From a checkpoint of a small transformer trained on Wikipedia: 4 heads of 32.
Each number is 128 + 32 x the weight over the matrix's rms, rounded and kept within 0 to 255. Layers, rows and columns count from 0.

# layer 3 MLP gate, 512x192, rms 0.455, rows 504-509, columns 0-191
[[101  78 131 179 110  47 132  91 150 128 137 152 176 197 138 172 107 111 152 217 121 103 118 159 110 183 164  86 116 118 123 139 112 118 119 135 175  78 107 109  62  82 159 170 178  86 157 146 104 117 149  94 166  96  85 149 170 137  77 111 161 142 157  92 160  96 112 121 150 130 178 104 190  35 105 127 167 109 167  96 113 188 132 160 128  99 130 120  84 133  97 142 116 156 218 153 138 129 193 107 197  63 108  56 115 185 148 156 118 141 130 110 103 164 158 100 138 115 123 122 202  84 127 124 147  97 125 173  80 142  96 133 181  92 186 175 130 105  79 145  97  89 133 220 113 159  86 121  88 186 111  96 125  92 165 130 138  67 148 118 118 132 177 171 120 148 179 120 101 146 167 199 148 143 126  95 101 139 162 138 126 108 156 162 119 124 126 137  90 134 121 120]
 [143  86  98 124  92 142 100 102 172  81  79 125 135 157 114 126 117 135 106  78 164 115 116  65 125 134  61 140 124 137 125 118  56 118  94 156 129 154 100 213 115 179 118 106 117 113 174 153 125 100 120 119 100 119 138 114 139 144 131 131 198  89 166 129 147 158 123  98 107 169  77 129 144  97 217 127 178 134 114 120 158 164 112 122 122 169 112  81 204 163 133 133 134 198  80  51 130 127 148 156  84  98 198 115 139 109  85 100 138 148 146 203 101 144 178 140  76 132 116 136 109 119 126 155 134 118 106 139  62 103 126 135 133 153 137 126  45 131 160 168  86 158 150 172  94 129 148 109 180 114 111 172  74 141 161 113 140 126 107 124  94  95 176  68 135 130  91 159 139  69 126 114 129 162 147  89 129 136 149 131 180 122  71 148 172  91 108 134 132  95  75 159]
 [121 115 123 112 137 152 138  51 153 124 137 146 129 124 111 120 187 122  89 138 208 111 170  88 134  86  91 113 129 127 120 130 136 156  97 114 137  96 121 149 119 104 138  78  93 127 159 122 131 111 158 140 125 104 119  48 150 164  84 119 112 132 107  84 117 112 114 149 166 168 126  82 129 102  85  88 136  51 139 107 120 139 111 140  94 161 179  96 131 134  58 157  94 169 116 105 110 132 172 142 119 176 117 131 151 135  99 126 171 138 133 184 155 158 131 128 112 150 136 154 150 131  91 191 123 123 146 120 134 116 139 196 148 112 201 133 120 124  82 117 154 114  93 117  93 105  84 133  91 166  74  68 127 112 155 181 119 139 136 143 114 135 150 147 136  82 160 148  68 177 115 190 163  68 126 189 100 137  79  96 104 148 127 126 118 142 106 115 113 158 187  97]
 [118 141  97 101 107 117 100 102 116 138 152  58 108 129 127 112 172 102 108 141 108 145 116 116 100 179 168  71  92 129  52 177 145  92 171 138 147  75 185 117 113 176 178  79  79 121 148 167 115 155 138 119 111 103 126  88 152 113 136  87 133  84 160 161 164 116 160  90 115  92 130 141 146 103 115 103 145 119  41  50  70 168 153 120 164 141 206 112  64 149 166 166 161 148 186 132 168 121 189 129 195  80 104 136 175 162 130 132 153 183  76 120 100 106 162  84  73 176  90 182 155 131 127 142 158 132 133 129 134  47  54 127 165 175 108 164 176  89 135 105 100  78  84 164 105 122  93 102 156 142 153 109 155  83 127 131 121 121 150 115 140 123 177 135 128  53 136 153 134 181 101 129 161 130  93  75 127  62 134 138 104 204 128 152 138  93 119  81 106 135 142 108]
 [122  72 140 119 138 158 160 135  74 105 107 132 110 105 130 121 117  90 162  94 147 137 105 167 113 102  89 136  74 161 112 150 187 152 206 161 145 140 115  80  73 114 136 134 113 150  84  49 128 106  66 195 148 112 107 125 141 115 138 217 190 149 122  92 161 115  96 170 129 152 129 120 155 140  33 137 171 118 125 127 171 152 167 178 115  98  41  80  89 111 182 165 159 123 143 159 135 125 172  75 139 124 200 102 132 221 115 160  95 166 168 159  83 147 135 168 112 146 152 111  97 133 120 103 143  88  97 125 155  90 176 143 125 116 155 125 126 147 112 138 131 117 131 134 148 134 136 110 153 134 173 146 109  75 149  91  85  52 101 141 144 136 154  91 114 125 162 113  95 129 136 107 160  89 142 193 136 126 163  75 146  66  88  90 155 136 122  82 114 144 115  91]
 [ 92 141 106 182 129 147 142 197 123 103 182  98  90 160 156 127  85 127 136  88 164 119 101  54 108  90 121 148  93 153  67 132 160 128  75  89 120 113 134 141 187 103 129 138 150  83 128 169 119  91 109 163 166  70 116 159 141  72 137 186 100 144 155 115  66 147 162  73  59 152 115 137 133 143 107 200 119  76 117 116 117 130 100 150 105 147 148  80 124 130 117 134 108 125 144 122 165 129 234 146 193 136 144 107  85 110 167 193 121 119 187 181  98 144 155 140 101 137  81 154 149 109 122  92 174  67 133 156 116  23  98 129 129 103 177 119  97 126 134 149  68 146 115 120 116 112 152 139 143  72 144 111 162  53 169 120 149 114 139 119 160 139 214 117 171 112 132 105  85 132 169 142 150  92 136 100 187 178 149 133 143 141 184 146 144 109 100 166 142  87 137 109]]
# layer 3 MLP up, 512x192, rms 0.478, rows 504-509, columns 0-191
[[138 136 156 145 183 155 146 132 135 125 133 164 110  88  71 119 174 129 106 154 111 132 111 141 121 145 134 111 128 112  89 121 186 104 104 100 115 183 116 111  99 183 107 143 192  79 117  98  92  29  98 105 181 176 112 126 108 131 161  73 172 207 142  81 114 140 208 118  72 155 136  47 198 100 128 107 105 140 117 128 111 138 116 181 138  69  54 136  93 129 118 138 101 129 214  98 150 125 121 159 144  97 131  98  44 140 113 133 133 117 135 170 154 126 166  59 128  41 135 142  95 126  73  94  76 171 138 147  96 121 162 141 166 148 151 178 116 158 148 190 134  96 183 184 153 122  99 116  85  85 119 127  81 111 112 122 162  82 122 100 128 126  97 167 121  80 122 110 159  50 175 134 116 103 152 105 174 109 155 159 129 102 160 133 126 170 146 122 127 124 120 208]
 [229 128 136 126 112 176  87 108  92 120  73 129 157 144  82 119 140 163  87 132 170 184 103 122 139 108 140  85 127 119 191 110  90 144 125 161 133 142 110  96 135 114  92 126 125 118 103 168 171 140 139  99  98  81 143 179 109 106 201 128 173  88 147 158  95 127 101 125 109 139 101 126 170 204 121 136 173 133 147 139 120 124 158  86  89 123 124 139 171 198 108 115 156 131 122 103 131 143  89 204  87  97 162 162 121 100  67 129  90 127 110 112 136 127 114 111 173 141 145 121 122  96 156 142 104 102  61 141 110 176 162 104  76 149 131 164 104 160 121 167  91 146  87 120  89 181 129  43 139  68  95 156  65 123 149  96 100  95 115 138 102 105 141 136 140 151 107 105 130 119  61 136 106 152 174 112 175 170 120 149  87 149 174 109 101  79  71  91 170  91 132  85]
 [131 185  90  59 163 104 157 164 107  69 102  81 147 116  92 118 107 111 139 139 124 121 114 156 144 102 105  77 148 151 113 170 157  94  99 130 107 162 106 105  88 174  65 180 158 133 178 127 125 112 143 126 149 123 126 123 137 143 123 119 100 144 116 135  91 141 115 159 112 140 148 167 142 146 156  68 118 127 166 118 168 144 113 137  93 178 181 147 140 143 151 163 152 186 104 139 131 117 117 120 107 122 149 117  94  69 137 115 142 180 123  71 121 112  98 147 138  96 105 141  92 163 155  98 184  70 157 185 121 182  96 169 120 182 129 122  83 156 159 108 143 168 159  95 129 125 123 171 182 104 149  79 106  80 136 163 159  95 148 124  96 186 128  71  89 135  90 142 168 121 115  82 149  90 133 105 150 103 102 120 143 136 161  55 107 114 126 168 146 174 163 122]
 [117 142  78 160  76 123 113  52 178 124 103  99 156 161 185 156 142 161 191 110  80 134 129 156 104 172 118 173 156 112 126  94 112 117 107 121 115 165 150 132  98 118 165 100 118 120 149 147 118  57 134 192 151 163 150  92 185 109 114 109  64 142 196  84 151 123  91 148 103 142 130 108 197 169  56 136 109 185 210 171 133 160 152 190 160 127  86 148 125  89 136 106  93 146 135 108 119 145 129 162 150 186 131 108 155 223 140 184  68 161 139 194  79 161 115 174 116  89 138 114 148 109 116 122 101 129 107 127  85 118 147 100 101 105 134 235 165  77 129 157 115 154 117 172 146 136 118  96  97 148 115 124 232  96 186 156 137 126  98 150 143  83 117 186 104 108 122 138 118 100 137 129 158 117  95 102  63  89 135 150 226 120 111 156  89 148 130 103  90 156 171 186]
 [ 73  54  94 168 127 148 111 165 114 125 135 162 121  97 125 164 201 120 177  68 179 114 142 171 187 129 115 186 131 171  99 138 134 104  97 153 101 137  96  75 107 149 176 143 110 178 126  57 103 154 138 104 173 140 106  68  88 132 178 128 122 165 124 121 158 188 122 150 129 153 165 165 167 145 153 123 160 158 133 145 161 146 186 109 112 107 168  60  81  78 166 140 112 122 134 146  89 137  99 188 181 144 139 157 160 147 105  90  89 148 179 195 120 134  94 137  97  95 143 141 137 135 155 102  76 157  96 171  79 167 129 104 111 101 206 130 143 115 128 177 130 165 125  95  92 153 152 116 105 121 124  96  74 152 107  84 104 127 136 128 150 125 115 137 119  75 153  98 123 132  99  87 180 115 162 141 163 108 165 167 147 126  60 115 107 133  92 174 158 106  73 110]
 [ 87 145 134 135 184 132 145 134 142 112 108  85 133 136 126  87 140 143 143 118 130 192  87  77  87  52 156 125  95 119  72  99 103 128 144  94  99 111 161 135 107 179 103  93 181  90 113 157 105 123 149 181 133 110 109  97 164 130 123 193 111 165 163 133 118 158 151 137 154 139  91 125 126 149 156  97 115  13 108 150 151 184 128 121 176 167  99 171 138  80 125 144 159 133 101 119 129 142 136  76 118 113 141 143  86  85 121 124 176  94 159 113 144 109 124 128 152 122 218 159 165  86 124  71 136 135 121  73 104 113 142 155 142  70  77 142 131 161 135 125  60 137 129  94 148 136 144 193 167  88 110 119 146 156 123 159 146 189  69 104  96 175 164 126 153 165 135 147 104  68 120 157  62  79 142 185 130 183 193 168  62  68 122  95 117  51 118 132 117 180 156 146]]
# layer 3 MLP down (transposed), 512x192, rms 0.268, rows 504-508, columns 0-191
[[178 156 219 122  92 142 154 151 107 114 178 107 127 149 108  99 121 105 180  99  57 140 166 148 130 148 104  76 148 134 142 146  80 161 107 104  89 137  89  98  80 118  99 105 133 152  97 131 169 141 145 127 183 138 162 148 129 222 184 179 163 123  76 139  97  71 141 157 146 144 146  95  90 164 132 160 197 115 188 190 167 136 152 120 152 129  81 122 137 104 127 104 126 124  81 105 134 167 152 119 107 127 156 111 184 117 147 104 170 121 130 166 140  84 141 117 168  98 163 113 130  91  92 141 173 108 159 104 123 133 101 150 195 132 167  79 113 127  94 120 196 138 128  98 155 165 196 129 137 160  94 129 130 147  97 161 144 104 178 116 112  76 132 115 125 135 159 163  88 103 139 124 115 187 142 128 134 168  80 126 118 108  92 122 142 159 151 103 125 118 113  88]
 [165 130 166 163 108 100  85  67 119 159 157 187 129 107 125 141 137 103 186 128 133 137 150 126 222 129 142 124 122 115  96 104 157 162  96 122 135 183 124 182 114 119 122  88 125 108 141 122 166 102 205 149  82 164 134 143 167 129 127 135 124 119 122 174 134  58 129 120 119 136  89 149 145 131 101  63 134 176 100 128  71 178 131 124 119 172 223 125 191 168 116 106 147 130 131 132 153 170 124  86  80 109 138 176 129  80 140 140  67  64 114 121 133 106 107 148 184  79 113 131 161 197 182 195 149 144  95 115  70 131 162 119  84 113 152 105 122 100 102 166 155 174  88 140 175  77 157 125 145 169 113 157 164  64 172  66 147 128 143 114 129  97 125  84 133 134 103 128 116  85 154 110 134  93 119 142 141  92 161 119 116 132 143 117 143 103  94 158 149  68  98 105]
 [172 144  99 180 120 116 122 109 127 110 177 194 119 166 151 157 145 160 142 162 156 144 132 116  99 121  45  82  87  91 151 167 133 157 179 118 139 118 132 177 163 119 132 122  89  65 192 152 130  85 108 136 114  78 159 170 111 132 128 110 148 121 107 172 101  85  68 147 113 112 178 166 186 173 146 158 131 100 148 186 128 140 205  98 103 153 218 109 103 123 127 150 195 129 146 138 104 144  89  78 152 105 164 171  84 141  62 141 131  98 140 147 133 141 147 149 100 180 102 145 127 152  98  86 120 112 157  79 123 122 145 138 139 140 138  95 136 125 119  82 124 172 120  74  66 117 138 124  96 174 139  83 149 105  89  82 105 138 138 145 112 115 133 138 185 137 147  91 118 169 183 110  96 174 125 127  96 107 114 106  75 146 136 124 167 132 117  91 129 120  99 146]
 [106 120  68 118 171 111 158 166 155  56 145 173  88 113 131 124 114 159 104 144 119 158 119 181 141 108 164 188 102 123 175 133 136 121 166 172 125 161 101 117 168  86 169 168 144 152 164  57 105  97 145 112  84  98 127 145 164  51  68  82 176 147 105 100 128 146  73 148 119 139 206 166 123 150 114 152 175  97 179 168 150 124  64 114 125  88  81 132 163 109 132 157  82 139 156 162 143 131 138 109 113  84 179 165  90 158 121 117 106 156 139 129  95 118  84 155 107 174 142 140  92 111 119 151 217 169 163 110 146 182 129 181  97 129 131 158 122 129 137 102 125 102 167 138 140 121 124  65 193 128 110 100  85 139 120  85 153 166 127 120 141 134 106 110 115  75 187 193 101 125  78 128  69 127 131  83  99 117 134  99 145  34 169 166  77 114 158 172 149 107  68 128]
 [117 105  96 198 156 153  61 145 114 168 137 149  92 138 130 127 132  86  31  98 145 197 117  96  95  93  89  83 130 100 141 137 122 109 131 149  96 158 120 189 166 141 114  99 157 137 165 140 118 154 172 183 190 196  79 137 117 160  64  58 142 113 113 116 119  79 157 130 127 121 119 147 129 194 163 110 137 119 123 120 129 134  58  96 130 155 136  89 151 165 104 170 186 135  76  98 137  98 105 114 106 102 122  95 153 162 161 109 187 115 101 129 102 152 196 133 185 148 158 177 153 127 108 166 164 115 114 108 119 125  90  81 123  84 106 145 141 130 127  93 180  79 122 113 149  95 112 156 140 117 127 178  91 156 118 150 144 144 105  90 120 186 131 176 138 217 133 158 150 114 184 191  56 117 119 110 124  93 127 143 168 119 163 106 194 116 193 135  86 152 114 158]]